config = dict(
    n_layer=14,
    d_model=256,
    n_head=4,
    n_kv_head=4,
    head_dim=64,
    d_mlp=512,
    vocab_size=3119,
    activation='relu',
    norm='layernorm',
    norm_place='pre',
    norm_eps=1e-05,
    positions='learned',
    qk_norm=False,
    attn_scale=0.125,
    bias='all',
    tie_embeddings=True,
    parallel_block=False,
    init='normal',
    init_std_qkv=0.0249,
    init_std_o=0.0,
    init_std_up=0.0249,
    init_std_down=0.0,
    optimizer='soap_variant',
    lr=0.00418,
    lr_mult_qkv=0.5,
    beta1=0.95,
    beta2=0.95,
    lr_head=0.0103,
    grad_clip=1.0,
    warmup_steps=200,
    schedule='wsd',
    decay_fraction=0.665,
    decay_shape='linear',
    final_lr_fraction=0.05,
    batch_tokens=131072,
    seq_len=1024,
    doc_mask=True,
    train_tokens=321800000,
    steps=2456,
    dataset='wikipedia_en',
)
Each number is 128 + 32 x the weight over its row's rms, rounded and kept within 0 to 255. Layers, rows and columns count from 0. Numbers have three digits each. The size before them is the row's rms in percent of the matrix's.

# up: layer 6 MLP up, 512x256, rms 0.116, rows 427-479, columns 0-127
# down: layer 6 MLP down (transposed), 512x256, rms 0.103, rows 427-478, columns 0-127
up427 113:145131098139134167195114139049094097144139177153112140116171107135122149143093140107154139141099122086111199103044151167117107133139146184143121086217085122089203093110104111118103108159132165122114130143057117097097134139158172194103158119157071072131112140146136089083058126142150140098194089137165162118149084108088114122062073106106151069208127082120122130058144136056189143152121
down427 116:123122178135109175200132092192089147128158109128093105139147128090137068207144132171120128120128137086137127095079162106126150134120099124130158113164176141104197038136060119044141179136116118126101133080168131129143165128109107102110108105119181133111209129157135164071145117142169128103169061176120144139157107075144121158076116140193120106152144127144128155130147131142140147138145
up428 100:143160130118153086115132163103091069133147122125102078049148124147102139119087131080126133122127134137179160169125126103142140085084112093177126151141140112171086172048124090112097039149111169134123134138165095126104113176156099136156119134171134091143096115109152143146148192123094113120079123106197163117116106147134133123159175109084124161094122112153122191095130172113092133038154
down428 090:163117146122157173166101084107088100101119135164145180090128157202113129116090124110125145099156170101127131084179078141118132169230106091120152156106145108105122105119121107189088112182101100115125146132170100174140125081085126127137127147088135138121165141109148100115140169125064150164151129158068159090174123172134118137154146078140133145116116115038098169148113085113140162138124
up429 098:125159114096174065115133112187088143159101154165193070137165123119149183129150185070124119092138101134107121117169137133126139119108068184136118126168119150097120083173100063177133153130097129176146106102098177116094145105071162117062084140146155139134114147088174100192093164150094142153135126147123118144168128112081047142072166125109183154116156129152173103106190142107133114079102
down429 105:174159134156057157137119151132099124089184106165123126117155158129068171105154103199144122148125116085113097065097137098089151130128130130094111114144125091048162184099122181125172123125147129114134201121130190129092090088120137165083146123082109086107167139139071168162130136146144105177113097140092077125164108126134139156068091086182080152172123068106097137161122138136144100122126
up430 093:070055117135115124143157081101171160158111170111078143158149232116118146134111144141112066127159121091116144141127195106212119120042114113131086084083099127110108098097108161188162088148123113136119160141203144110093114117099131101127109152130121156126162130141128170121079159152166116124172098132098128091135094160132089103134150176131079141156126119195151092129088189116141173104164
down430 087:130214099178136149186141163104145165135142161127167149193166124057129146156166103147144188126113090154059126158147093156164146192141093131156175142109116130131102125105138166146112149175104113125158139113166122151142102116086105129141088082114154168121177083178104125154107144160092130181077129112096114154117170142119096134055106173093139149061100085053216160111193101116107105114135
up431 086:135147166129159102131116154106171130119162180157144115125108081199070156093125136102101155163114135116171118155139158107167129165123118173143122181158132144186156118104183154135159158165142115146095129111114119077129113211094133119145118163097067119123101110137096066120064153119151129239110142135091138107136132148128190128149173099108125146108156099114131091130129132093135099150113
down431 076:114091165096134052155074083073094160149083093143051074129091121095104125061130110188193087083147115140121107119107084139081126122155124154180090134108172133145119164128102116162138163151156169153149148125137121036117088111083098110155106116120149122131102112153116182181112103071150117107144128115188143138102113056108142088082099048101142122122117158143099112082113087146151152139143
up432 098:057102139089130084113155099110099123172129161104130077117160093131141091159120082170117146139105097114159112091115116115121197141147133092103138080101101154154107124092129025144111154091081083099171102073144165116094096165128120108173132067096084073143136129213088158142151146112179155167127129095169141124163095083126152131136124126106124121148125163167166163177156173133142128165174
down432 092:107105067127157158091095036077074143157116159126140130178135139124170092133139149157161123134141158139152101079142125153108158189174169155123103149060118081122145114203159130115157177140130096093122095100170170142160090116159125124095128214170139110166143109120101100162106103104134135121175092158150121149103106090110180125156157115119105147138179138147221173107102143193143169080144
up433 104:106083054164150140181085111065106115119136111147187133094179167160144138099106119173123139131127162162150136130112075083158073137115108106143172125156112155095132089134083100146048157180135181180150163101184128153131161066109066138132117135098130178130148143139105121100093084162061130146078103108172111120147157134139071167186161117140165149152137103153192127144156158165149140127081
down433 119:173167097102141110090099116102053232152215089153150094088110139108144098128091197158164108142126123070123104127077091098112098093117050119155097089108106088121129063138159179145157091115143093077124149169143111172135158081143122138100116074126121147103184150104127140109090071151149128130144103106067085147110147168126167097092131138126133133134153111153087062168112123108173143092140
up434 102:114142119170126147136137117138195072156085079117120118184092163124128163151114107125171121098167085183087132105153183184135182154116112132163154163139071127150147126096135097161102141063082169165157121146090094142064180148147149128138136113110108137042074095168115074188094123112152084115135092090106161096109101108111175088150116093140172147171160097150200109129099191103153158165139
down434 097:177126149138111202138123124132103145152169126192121148109135132146101097122188092085132144180122107095129098114148183137141114140108098173074141121094169117100139125185161130112130173147110113131156090114162107166081139150137144143086197139123105134166150103166098119172164118130125206158136125158094102152103151101116112182099145141119091142136200122084144138150134117087179120152169
up435 093:122117158144161175093164140157174115123076117094132087126115093149087148114118105094142162103144152095146128140086097121133131128119153097167090142186157162110144107132000175120041150127126108108154126177165121154130067117177168160112109098132121124104062146175146160152109115126134143093105138123092139109073139160141103152102189126141160159202133116204223168077125086139175157131103
down435 088:110080063149141089152149169120124132091128132097097096164130081114124130120151152126167134110132148117105174174115109121137133059189147124135097188139144119150139118090152155130076118148192138152126084084112128117049149101138096185132138155113125101145142121144137119122110149174108171106099182064112135125137060137134087141187165101094123117115155145122099143160078114148099177203110
up436 108:091151138115138172084186175077177098112087103135111153136154096131162094098165157155149122162128096125139125121162115116179165104138130110107089177135139125121183090160113089142132147125156121130094039141158127206087094143099185101077111149153157134133139117119133115090054140136098155147064165133156124164192097171100169179128102163134130226134139127119091087132116127137119097094172
down436 109:134106173137162156128192105108161129113155148142133108116147132136138134104145105100090101125104139099105149128117137102126050124214132166081139119095086134113155132073120119153131184124111132117138128077124170176031101158118179115136158152124127119177123141124116168111114078202124130136097131145088169108109187103136172166122119114118143183140142117125109069164180128181124133103146
up437 103:111164151135163122107120086141132130182081152133096145130111159137141142161141172103221106075113121168190126137176068105135076131123118142143088121098121145133118171108121108111029185094118159135112139139115210120144194109160141106145147072063175183146099143132121156113104146090104115086078142155103181137160111085137055139154109132154123191153114167127071072124124099130160110058171
down437 104:153207117163133103198088165134173090111112117115121119103082094141130130137080139092106090176147131182095194098197122147159092174132088126129156098173042102170085111152099115105160102120127160065122118148091135188102074154133116124131143145153150114152128128121124161062173134110113199143116124108116103172145145070186114146141108140106135128140123111110113117112147152202138134127161
up438 104:085121149096139165157145136139152153171148107190181146128134131151168156175132145111134099144119156141143088182117079132104145123124121123125185137102083068153163185075102173138107119177077147101108102129125114165117131167104118124129103106082100108124159120142133203153099172141110104050112105158090109111187147044153135135096148185132137138188107123167149178190128116111120196113119
down438 105:129125138124152121112099097122164135131147100193130159209118106180147119098097099156135070102089073156108063105116069142081070128161110105090085158123105169134115107106155096170125116139228135160157150108154118111107121108147107111115128171131194140149151216111140079142127155129113180103153163165151104116103123211133110106143159115130152154113143092141105170090107177130099144088172
up439 093:126180158119136183113131116129144086102156098127162086144143168166140043151105157102091109201083110139169137146081144069127110174198119170096123099120117096129134113126124101155183152086177119150198151103221133127145144170112132165106160161136099124166133137089128109100108154076121118165148123117155089086156163089120101133166132123130112115158132131110148212180121107152123111148097
down439 091:148130178083137116170140019122133091129134112107166142116113168127160066108113180131128129141147128144142149144095087103149103099196177178106060084122141146151150158174125113119092136146171086136075202109126114107134097132175157166096130113092066147125140185141132119087136182082095084155216137099142092124192159140151109108108135101118129144168105158095132153152143202131135122108146
up440 101:172150143156131135136113148114121148182104150118107096114127129113165163132172148141138094115113073147108124143085142117119107121128086103126185138093152110134054081197057086103074123157175180128192159129153154096117161125115133082160112121161111102178060135153095128118180110159135113090139138083175154105114160100120185147141071142071189134133108102142086130197137120139066128084142
down440 099:119096091128058094092131109124124072132066153140107150134143113085121184100138135160202121138133111136103113121119122190162105127140085158164132109140092149161089064156087110161125114153205162116109114106160123098144117139121121091197201141070161134099155165076088125181104141117129109147105136114128158119128153147126185092183137079081178145176084073137070158176142149164132168148146
up441 094:133156160128150151076102134097103155129131094134124215136142122206111135172119192139144065070133070082177177129109120157182101073164137168105071127174121194104052110080135130157130127112134158169115084145101179111113129159143106151128163176117194081110116092108180154118072130140124128140120138167098114242112155175127091162140088102138106138124155109144094128121113170127197116123134
down441 094:123088092091103111143097113092092134170191143144152127072196137136109142093136149148116145136149120113147132193111104153090135122134145104081179111124164072093097133125098084135094155132122098159118161046084133139177129139180099143161120140076168096154141114096071117118087172123160108187180111103182070179064129093116164097127202081134151090188103145130192095105101048085150141111147
up442 099:060156095094155143160116154140056138146181125072109173187146100122105069069138078119159090139127121161132118149170091089125120132202168113163099118134152156171106144115102119166082123101137097118093138217111161110120117125109141021079110179156153119150109165164174125136041066107147107146121126108125090114111167119077139142138105137129128157134100144127166122131124085073093112098117
down442 104:133110094123141132188109104106099102103099112164105159116122158132136134116121084094127116138134126164170144128165093133097120180165139072099152128157160167143134133114122097140089089132153140102194088173109091124090063112155152091102202112132165165210111128112201139090182089084125230163131170138096146149117167103104156127215111134089105089127137077065120140122078093120182149113098
up443 106:184095137171156163122084079147148167167112144059176140116127175144183079130082165140105133146135124110120143153151139140152100141163067160156146172108096087143148162145101146052179200104129196205128158168115149095132149033136139156128107139103153161105116119075155038136130102119118108158155110086151157099132116140153137114119102112129141144183123090119089149066148119098096202068112
down443 111:179113106112106152134114052079098174158115177175085107101130173165141168087141111146179167155079143155072123043187167094147125169107112099084140106071087076166137148109166133148048064113111141126106187175132124110121138146074139138122105117138107111155123106149115124116082107148124131162190154140105112137141089109112117111120169135101117125158141056107090155172127098144081119113098
up444 094:111155192171145087165116076088151112132122124099094155117128146164124087137049141111124149179108118101159103069117182146145093089099112114113113080103155114177139127142099122097178112136118070190169095155111105123100148134154165129146129113130132111089152067144152145106133200146142105102162073076102127152151104054096146186153126145052205131131083139153177149094140145098131170137120
down444 089:120102181164119083150161108134099098148085147148116143086128147162178123119165154101153145129077129112122105066143119132146099146134155107094110122172156154101136102140116095158195120094066058149085110133136105171125104060072172068108100113092151131127112107160150115123101140156086119153149068088198139136170102066102098164069166161095170200098142135153017070142168090120184072112096
up445 095:065141155114143126119057092100198147113129157118134090160144098090114067096139130143106111161125184131131109176121113124138159110123131095051186183170151133141106152071111130162056145098189111122079142173073160064127187142133191154130161098153075158118076188102209095164177114143148076106102148154120104191102127125153076150133128134167103164125137152106129180115109183159132152113198
down445 094:140146151101100092153086143135084189137149179193168110085128137162098154108083105142130170172152121125123163072097123141091169206122140104100134118163074143109100098131156171174124108157108082085154137116142102146127103089111087118143107134144093110159142121138112105150138125140165113088125134182135098090141127116107112176137110089138113112049120108145191085137202106147169167097138
up446 102:134126184090114127120154107151029108133082113187130146112101117133139070116155171114136106107164119172187139130151080112072119136147085138107127107128078117130143106118129106140105145120124114118103133148119166097184145168101132139170181156103079096150179161141153143090128107105096057118091147135118205147088149172159148202143169147098159160106101160176081113139151082181121162034105
down446 091:083159130155110175095131160120088179058082067161095111121124118161165145153136141178082161164099096150131143124121191149158153137125174074123122123164176129136143086127154113124184085079092135101141169144149102148158100128092156140163109116120110136085084192050166147126107146110164120135188064083144132123116149132107081145104112099124147062155113117106118102168156119127075119165146
up447 102:135128133088129147137123120136142109155126185131093116150110133105068130121139100072166105137154098138056174192095116135160115095163209107154113175128114103230218100097186169184116120118035152078186103115099115126120104145154105115071122148088159178099140118216088147134111162147112163125139100170171137156093155132053154120172157117128140135093133146089124148185114117110141117127187
down447 102:114123127110097080132150150052108126147070129154086137104105184170112086131183154139115093116122134127159165128114126139144123109084136199091115117173127107168136100122126180152144172170158106121103144121161130099104151128128137126099107130057154081149094169089122103098083128124110128083168128212013115133120136117169112144195125163160116105148114097132129130124149156135118131148137
up448 102:123131136139126156136223174137188135138115158147111104177124150153125100184065061147102175089124184200140085151145101062158110183139122180120138088165138124148117182103075087113146111149086104130156023149137149151129103077084082124133085120084126133132124116129102082139146107143110102096202113151139137092173081111077135099111105157134153099169089115153085103145093114120112132098090
down448 096:172079106169130130096096149113096099127122105183123096170167119091099135118120108145109111100118079142104123075085102150090103119138108125164129129161144106157134156157109153122120155147101103115119113104097115165098204148141126094151067088081128082203157166078103171109097115146134205195140052078159096139094120179191083099151121084066085112096112158166143091134123126128115139139224
up449 106:149081141165118136122129141121185105175092130144170125122084108109115173058122083189098172090144115226159134142151108119106083164117141156116163062142033115170169168192167129116140169132140110113077126143155178111138157108142139052123125111165145126174118089134153109149156084131167115113146103166204191115056153136098162139086133064084088144139124085132157121154118131087150075105154
down449 104:150136138145129039158164122153142121107149103144119070129109165106138136170160119180141102130138096174110087136138246121121109115078115090125110224112097103177100117120117192153137173121109078098125194096157144114128196204145107072126116131119126143164129189145081153170102060147194118100127120086139151103122152120117101113171179194144126115069157114110146118091203111114133079135101
up450 105:093132126079175154191130148121112142074172095134092133153147164152117111161070122115088153109124139131138149114115133104096106128120169122126102129128094128099108112126070126156087125100108164160141119184144138090130148135120181138119163154088153132134122035123122121125160175086121098141132108148112150086111171137108132152149151211111089096129173138123133080046201206123108051179154
down450 114:150133086146113118103116124133107175105131187100102191105141154128102128106132114134128129143166144106115085113100162121151132160117075095126150134068135115088040073128119158093127106136136104164214094082090087161095098109110134110039129097063124173129114183095126154105141136130113146135099208137117107076105166158109144146144185184130099147138146066116145130172119138078144180151102
up451 109:138099160166142124087166098117121084130121125036128133156137104200160129108144135147111141149170140129121067137122148138165150178157164164171148138164172124108113137127067112153116139087133141112189167131084138121150180136137127105042172120137136134111051107108162085097151104152126121087119133169171115156054140124110090118093174075088117202155095069118095106136131113143202142109079
down451 111:126060128126069184137157128144102110134190137118120096127147127114046124092108084155120129158112149161143076063107177104175142057075198135150097181105138178146106135112146148180118163135146160114120132127121108154082130145163101152101117120078084144092115137089155142086162151142095135198142130156065118164120154087112145172064146120186124131130175125152094120111057054050148116160080
up452 097:117142133111094172145185134168141155109110144115196095156136106145090137177154108137131145132049192102149113152110133134129118094185123155137095130119127123107121127138095122091081164160077215094097094108126102094100112132144153066152127102113120110074142104172036144144106192129164161156099189121111051118101167113130111147101111098117090080158092139143096159137149134165120097093102
down452 099:176104043127112108142124197164113116113065090086130107161081145113147158176150163173067101111048114062038061150140129109120149126190144136111115139132096165163072112156114129105159136169138145109149103092081078118153103100091105111143084134062098129120180138074116186110097110153103155140097162147110098101149167155156121121121123168138184061144079099096125129071156120146186084098170
up453 091:132176107156141145121104080121052161157153126085156086150109132174134135160110164125116161087111100141141125153123186214145112171070095118207093098154141074065145114198158065143101115077062151143165128071111116129133149134130076145073103127116102112136152140178123103122116125123185157068176086139120153106092162186120218125098075167117139145118115180145092108156174118146143146045108
down453 091:161133060091132146126173140152084062162149185133131128153142079107112157113100116092098118186166086156185132095078181144113135040125129152087110087159102119074064105116091161123196079139156102100083103071115119109156139142125100134071156130147166090095111150090144094162150103140097146165188108075083086137115138086121116155119196109164100080157131079069163172126154154083120118107180
up454 110:113137140169124091162219180144133119110147184091166180064169101148131135077087155119163120158147144157168164115161121111120115146122101143139148124147114136189119176096173140161085108101097159139166140103123129110073093166168120127113076139130139147134135114116159156088130088092167153104155169107119135122126116092085113149117093109141092181164102151120164122156093127140097150115140
down454 122:082134119181136165160158124152128124093136114167126131067117141083111139108123098095197099156123192183171143091186145123117145066143106182081073116100248140123117115139100123115101085132116141150102122148155098102183158135136155058102115080183153135149118092113113103179150157156101117080126096138163160214158128150109109117114136071091198114102140127125148180078110118171101150185109
up455 093:134161109141175148060101104069092123157118083142156091055118109163094107082098109102153087105151126126157118205158098118128077142135124092119138141195205110113108139164112101101131109130079163154147137173158124163148178194140159100183110102123115105115082152136132178160144107181133129097132120157132129123147137048147122110073041095142174135136140069141136091141095089094163098081113
down455 094:082093119157155129114098095111120134105081158087128147100116097115134111113153188192101105141157129126164067103106116151177159140123132151157153155140116090132087112097202085195183156114052116182162157131122086174106159122124133115115108129109117109118148116132129090101151107127160092132136192158166134146121041166149156085151101106109105050111184084089132089103140137095110087109090
up456 100:082191135098135161143155184117123179073157114194089083169138137138125070164090138169071094138115148166066122167141155160149126084127113137167093109163091119177118168132099133156123114094180120120163040142081060155075169108126095122092111119140074155148128081117097146144088068067145128080149067139163175197141126127105199137141114153144122156132138176200115132136139141131115181166135
down456 098:162129095112122106113132146168166049160131126132149088108085131199118144097164127162106110168136086149141119129065147147147072151114127185095145128111099099115125143161117103169126146143059148093088128125196132207145155053127136090130140135027149122110103127131112130136154198130161079154143230093097186107093141127107131147115057124124170140079106126084129067154203169136077187077096
up457 103:108068148160125109102117123110126098199091101094159100150180088135133162112148149129043156140147157109065099149127113223092120126114127144130162148144068186134163139113154171103066125127127141151101122112113143123185193114136183160117126152156148117138121180141080142117165087127120085092068167112166091124092114114095095109142131112136115142170138185145098085134143086130137137137123
down457 084:135165106153101157137098150122114099083150165137104148130114065125197152132138139118099149131122170192091035124137139146110099092122135112151136114110195125091172154109152067137134157105093119080142124113234102205117100115129115186116111155125122136147191140085066110125110067141162145133149174102147154107151181115085115152154212082183126107159157093109124125188148097096134099089158
up458 096:139088143124147079193139166113134109098070089169116096135099127092069184116104132120092096135192135085143124134117099156114170086166180070147123115182165121144148140053074089125129119153132086133130095171119170141115085143085086156137142141126129075157129139185137109099119134084101125082106123128112164056091152142162181167104099172149141076184054137102102123134165137135146149086120
down458 093:146089196117132130127119073084135158132097179104172130139139153113185123114145125116134173102160104190033190142197131081104118125073137167114083136124103107178084126135119185121109112141122076147147194109159092158119117101068096141137124051104129185109106185179124151178131107116122152149165105184138126239147141123107110112086107141095118142103153085123143098142180087130144144094112
up459 101:081022085163108157138155118157131181165136183132180128145134135121175099108124081091102121083094118087157074122098066150148120135153121172178147158129158146137134159131113104142128090144121125127173117177157117121083081215112168143169126140126123087061085090097185135138108087102117115162161146171093118134185128118118102200110145128032122183188160117118137106096116119156157101097059
down459 104:087113134126092080153079181144092165046171167122094129142134127126115136084136121135113146097083125059123122107142121131124098159086089129136126132112116199140064116142121094156131145144094104178122160148113203121150156090107095127086156113168126141154116139118068119081092143142139152074105128159068160118154167141143083155144130101119189096155107063150153154142116100104186208128129
up460 109:180115131106112187123062101138132093107127119068129149143139139162133160157077112111091102138078104080145156126085051114121086139138126090114119074133173128132097123078122120098101047087102128123086233137092127109120156085169145157085105146092189112124168086185078084113115116134128120154065141115165060172171129129081098131131093153158160180192091076145133117122104150124156115118120
down460 113:159102116162174130097122163126128146127212163078107164187143117200182131113185141127133111119151137140126123167159121110130099069185157135173136141135116140149159113083184081161158122118123175108125205135086131114110153167116118109130111162129163124125165116166096123107157104147154091096089168099141148068150106084083126136139087102099153052109143100072101122127139153057100117146155
up461 100:129120059144168137118131105175153146113203129128141168134131185089156060124168119142138132130133126126108131116119087066136116147153152105076162162142113131142151089111085109142140109127094176128095198143133143145130145151113113163130097130139112129142147126067158118209104081095130131156128067219116121089174147084145123156131124190116099148116139124109034103136102079176173087135194
down461 110:145133178135097135131090103138121168165127127141116138126165134135145143090134115062130148131146160126156161070139091150082099145179121113139166127108152083101144064120118169093132169144103165052115147133139084175169150119117136110170053146068144190119064130113115136169200116114068206112116123144088090126120174106120139121099069138130032134127143098135086127079157104113107126109133
up462 108:135112146146133106163102188152125087048138133106126101148155144129116216140159155108134160149150119135104124177117099159191099126127096148093174137143084153091135179139155132114121167150129169125180096100067189070093192097129149096097091148103120081085134152091058076094110114143159112130102108179169118098138123102135146136100095120106132099104100067195139171170114151092166150116144
down462 106:133085111197120100158134137164115069054141103140141138134111114108155049088130112158068155120145144167097155106132067147136157108144109133130140136115096145128129141140091187127105107131108100098110161129112122116107117137115113106147120118082158118131131111126091141118131097173115033122149109108083152108114193059118114186151081160083136106173116124225151152056135152189114175145181
up463 108:117179150073128158145135149112114126131126054151145157208130106132090101107149132143158152119174091100167132063148142107107033114159089173135175124132115114115154105167094090159154133143069155142117148097118153140164129129163188112143108111123125049122101126102095166157081167121121104079132173145121070154115106115094158130156151143150128114137123164141136088139167158184139080126125
down463 111:107115094126092147097145175120143110101122072094148131155135145059139099100082152149119134094135153093200107144171095139132117111175150105123138209144118092112105054055163103080105099144114162171135162145105115189112140135153158114117135145138158100156099124122123130143140098105155111169145147142157162148070133186199139145141099126201109168134127074057130161088118176174152087138136
up464 099:172086158104108090171081133110160135113135113061140147120147149122108111119201137091131116169101105110130098118141128135120134140169114106131052149064099153074151157122090112163080121100128172163175113042135085070071139074176103143131097140165138053144129072204117103178172101137155143137159081139134163195120110119130115063111127125125138113102104157112135147188135158116142166121136
down464 095:130083170103128124078135104121116096129105131118162097126133162167116127159156094108135167171153140085139101089126152110129163170187116158079088090080132148152082174085118047169139190137165153118152163170127169118118143109126105165139143094128156142141139098156154123160114106041091135139111113150095142171137148095118062125102086130113138042070176138080099180138126128084178149136137
up465 086:136117151147129182078120093162107170081156164116148071137160186106156131136171155105117106157120104113105132138139166184092159125105076126130062148069133172105123161168069147090077118144159063147092090149162131141126180148143140158125154131124120073096104115118137132092152101103070067165131144100163144131177089147094105114145125146130140150165083108169137061145108114147147087092147
down465 079:110195123148150097081122080090117056153150132113106163093149167156155116054100044150066137161124108093127141058133130151107100141068125139063109097112129151107143095158097118160087103120146092097138177164107092106125084058155146140120102114065124136180182116135123110070103180128100095136167124133099143096056118054115197110169168065127105134187137112153155157143137186081179136106166
up466 097:064211180150175095165155129121141117109085164093112146214143127069125138118135134085086121092161122157134111101059091061083090154101160104144155123121110150156110197080121144091101099101094132142032089142155144138170144149121117158107133153094132106142104119151132081084115104100128152130107097149044114139099125135090106095189108137178127122131068145141144107137142131152143095145165
down466 088:065137077162118082169175125156169171091176092135177150088115151060141157082157099140153131154118117134143186079135151107082134106096133123146123139181148085130100111138153139101150102179160123081090127150141230158149138162153094141118122143085137201130159140131147163163131147108133147134175107138155117127078088096136184171141130119197109105080087122135074107161110127161100114099137
up467 097:145076140098159143141158105160192157149159116170099165146117197139129160117131146127200117142143139155141138074088115122146118164119103157136165127149145177072146048147157162165105158132121092116148114124072128070112097112181140104145102047086135185102169205153142126156139115117101112151178080064096064138047139113137099107147207136130073159144122097121141131147147151078147195115103
down467 105:102183176078068152095182034167117135115127059136109113120124127083120100131114171104150109216103072138083187163123174165169083130162186095078125131070140129127117162165112083115155127126099130086155111155152109153088157115114121192200120126111077122129140154123114125157147056142125080130113171107129126179188133113116110149104154143095093147044115160102116101076143163186100105103125
up468 094:104156098132156096104134153127113100118103165104111101093191164104126126106086125122106082097108165108160138171094063158173131097143174152104163147121146178179125120128080105185049156115104130130184175146134097116124137177137165160125087135157157129136063116122125149100142114101153158149177149107087125149131132081148181096140108159064099102123066195099201144087175143148123174118116
down468 093:136121048124066187106127119176119106156138140164118156134115081140110112112123152188129138170140102048126145129171106112131119093096188132143146158045092134083158107040151212132081103184137181141106151124111140045082153122140152116133106118133079085140122078175084172129137115130136095116124128127156095122158110100149121154070112165104099097111080107102165106110079139178122136137129
up469 085:160118133104123180086093172107098136113139133108149170127131124123147124206115131135121139182095156153085139151107159135126105118089089116115104086152069159112112128167078163118155021115138091165116125157146051089029100162101156172146156109120104082144116152213120134114098074095163159146119127134114090117094172105106079144097142130150068105119139136136148136169098172191112092125138
down469 079:123173168136053110084072125118125124163115060146104134148145173094121122113110130081134164066128069076157126117181175122161106153155092148115125146188138083164122106163087170110107138131144119122092183098094122128139150143120104159145132134121128129140090196092183106075243094120131221100157136159122147094067149084089138125117145125089134151150195112145059150101119155173172111156147
up470 099:158183133100185183188145150093125180079167171125181144116134153175073162109130112153101103082113147118098143188123186152159103081090153196109077186150132137132124187155108077128139119124116168121154127040073127119128091106115157140147123079134145106061152090093144131098165127120145157166149147156142152107154170136119097139128087157136100143104135135174121094168105142146072105113161
down470 099:082147125105186160134140097174124128155127114163100083200152149170072147142117078107122129096150084136144095117146088164122126134138111091116081108214222138127136109160060102137116091136101115141161138139141109095129121126196139096100130120133177132111145096124094123226119142101121169121079122191085107164121109138137150159088229136119138094150165122136114104142152132103101183096146
up471 096:059156115126165169141169154127168094059097185132108111144100166132142149174135177139127163142130113170127112162173156149119075169136160118153161186138116142122090122051142123076132138142101154096163109152107141107148079181159160116182137122151094115104082110163098148110108063128152104146159177163149135186124161113073124110094086116121083116143091142173089100076126126135080141129213
down471 091:152054097146189093038126117125154159115139128152183122137168112158105143094037136160145158119104142133112179135103138085119163119164109127151115127134146074166151181147130116062131087116075120089078124087110116148120081065084118103137175143144167159081101128162146165150126118142140145131137121118115088115152083112111108167166131120114145071145146162109093123116114141141113167108253
up472 104:137106133082153158135147148123091169131117092103133127175159082143134114093166163101120132156124132142219104134148134140091082137119125146137214134092172142101091154089110088132131115096132139198121112101125161095113163116109095119129178067187138078125129143112146129128144179104156162124149103127139187213138091075080127105130091085134141103147172122123140112134127134150120174127076
down472 106:123109155097146134075121136112178113141070141097118129123130130111134116116160107148103155187163145105186099112153103139083135117136172147110078162114139128098096114117125131095127125127139124159155130107126201140127125108063051136115101079145159206129180154164188049102104111119143181145176128094145124125130093060113092096123156064139158082078161170048087098100174075133139169132079
up473 106:081129130161079171131189116155137125115130181147164155143172154147120141185080131130154146119053161140092141133101150076148166137088153150126177112145128057119113183110154119157087136109173178103172123159178140185106167128159172166141108166069142146095129178114118112107143121178138109105139077188156120046131105122134144143084087217146151222153134194177102094107116155153129152199089
down473 106:125126120123164133141184086110170121084073196047148156110118148161107097117127143109109094146104160117088069104166147135150090051111148141056117140105158095169131118212164095160058088102125167155098152110117081153130153090119092087132150136112133153060068057081126080098160134095087151174129123106067129121126141126166121182124122119153103105121159117129095138108076184166128174148139
up474 078:120126135173103190087114166089141068094106119191130127114147105107122152159188102136104077149104097109151150168090097151122153131117108158141119150139128138104086194126088080118182122147143127175129096145146163116118159159104110180133124154155137053152111187200144134136126149094125107137154147108130153133176192041099142173125126164103153141115159132095115110163103077108132167181143
down474 072:124255185114123084145148083076093082128152120148077119166195132146106130064151110121169173165150118083162181120121096184150134140166099169088138111176139120119174132157101093128138159113171135111085166153169123176114137129132164110097125109154151118157127156147129115133113135134185169161149134166140160139128118115194133157087156089121117134144151140180126117097141168146135150110165
up475 108:127129109131121167179105088112125082111130115114145105141159131133134050149138078126118068130133137108113133100156135141106156143152151142194124098107116105154152120112116078126170158118062105083178145124105178142156143083095157101141165173146137148179138108120192131144110155139164094115142069107088109074119133122092117138189132109120159083126099170154176148117143198152105146147102
down475 112:156122107153136156134166071166172111104113105139108152088174134139123133131140202167136153156156092106117118078140141190170136147139113088162130149174142119161105151119149147167182128115131128064138099109181118125106124117142169152090114132070113101139087089096145113105134171091103114095141152073130133163184079099145125098166192119124131162100115204128157105100129125171120076116155
up476 102:105062146094167082214129119162136095110097136108096160127113136154186127141160152121136129162118055095109097176194133137147086146168091141104140168158152156037127121146092111122111147125176156133142116126128098138154069173131160096117119143131169126116161118073174171154094130120199122098071102203086107078128070132063148100136104103104104071106132133149110157128096120122134101105132
down476 101:099115162041153097126165137117109146126110094128154110152144132073121119151110102107123121093033138109097104151135175181107135106137104154151204161184127140123167112122119164107114129129151161161117098109088156131123111105135109167124130118134165132113086103102100151163163151035180053149170145106177143177132090086106093145132114070149161095140103098114088120124166125118135129178158
up477 087:183148097112091148143106086147098083071123073103146140089123115094094095109132095107133122135108132104135175074067143156124137103141049146102072216156129111137152164134103108140124087108097136207107151141164147081136131169201147119171118148157165123087088173201162129158107080140146039129078164122159207134114099144151106099152102111109155161088128154115092159123115068128080124124124
down477 094:080123123095117128127185102125098131096140096134125140066087194148070172057115144103132102121157132184127135123139113106117119090115179133165093164166141136117141115158151130123138122139130183109140165167091082119069133125087097113095138125140136146181133142119134158149126125097099088116052115114175077139177098120173117125169130185130128089093113116058143135159127089122055155119127
up478 074:111074142057130142056104097122125186076112185143122161185121137174105101186141127179162125145164107126132114114135081111083069091102103149147113098106097121103148103122124116153150108168104157108149107120100118081107123151148161140130172141145089128156084160193092128117123097116080159138062136140199145132145107143123116119091083127100162114156177168195110097077111144140038068137130
down478 076:065080106149121093121124171137127132109178166129125157106126142142051173093174133176141135173133174163096139136173101096145194122165186130122123139120110100202125174154164102156160105135142086024150162096149123124144126124183051081147103165149158153149194090128142110154150081110131120119177166120122104149134101114072060169114125161169118123106146132146070192148123098110109220117113
up479 098:128095145104072167144162196102169147156064130066128107156128112098132062074065150130147140126130118076174172155141119104086126109115155094121114102113103213119143138084134125156147130128129118127144135144090199079081161108120044167198118152104086071123145077169100128115070158194076124126170090115172152148113132139191113129139116168068142111156170114159158146140117139103201118197129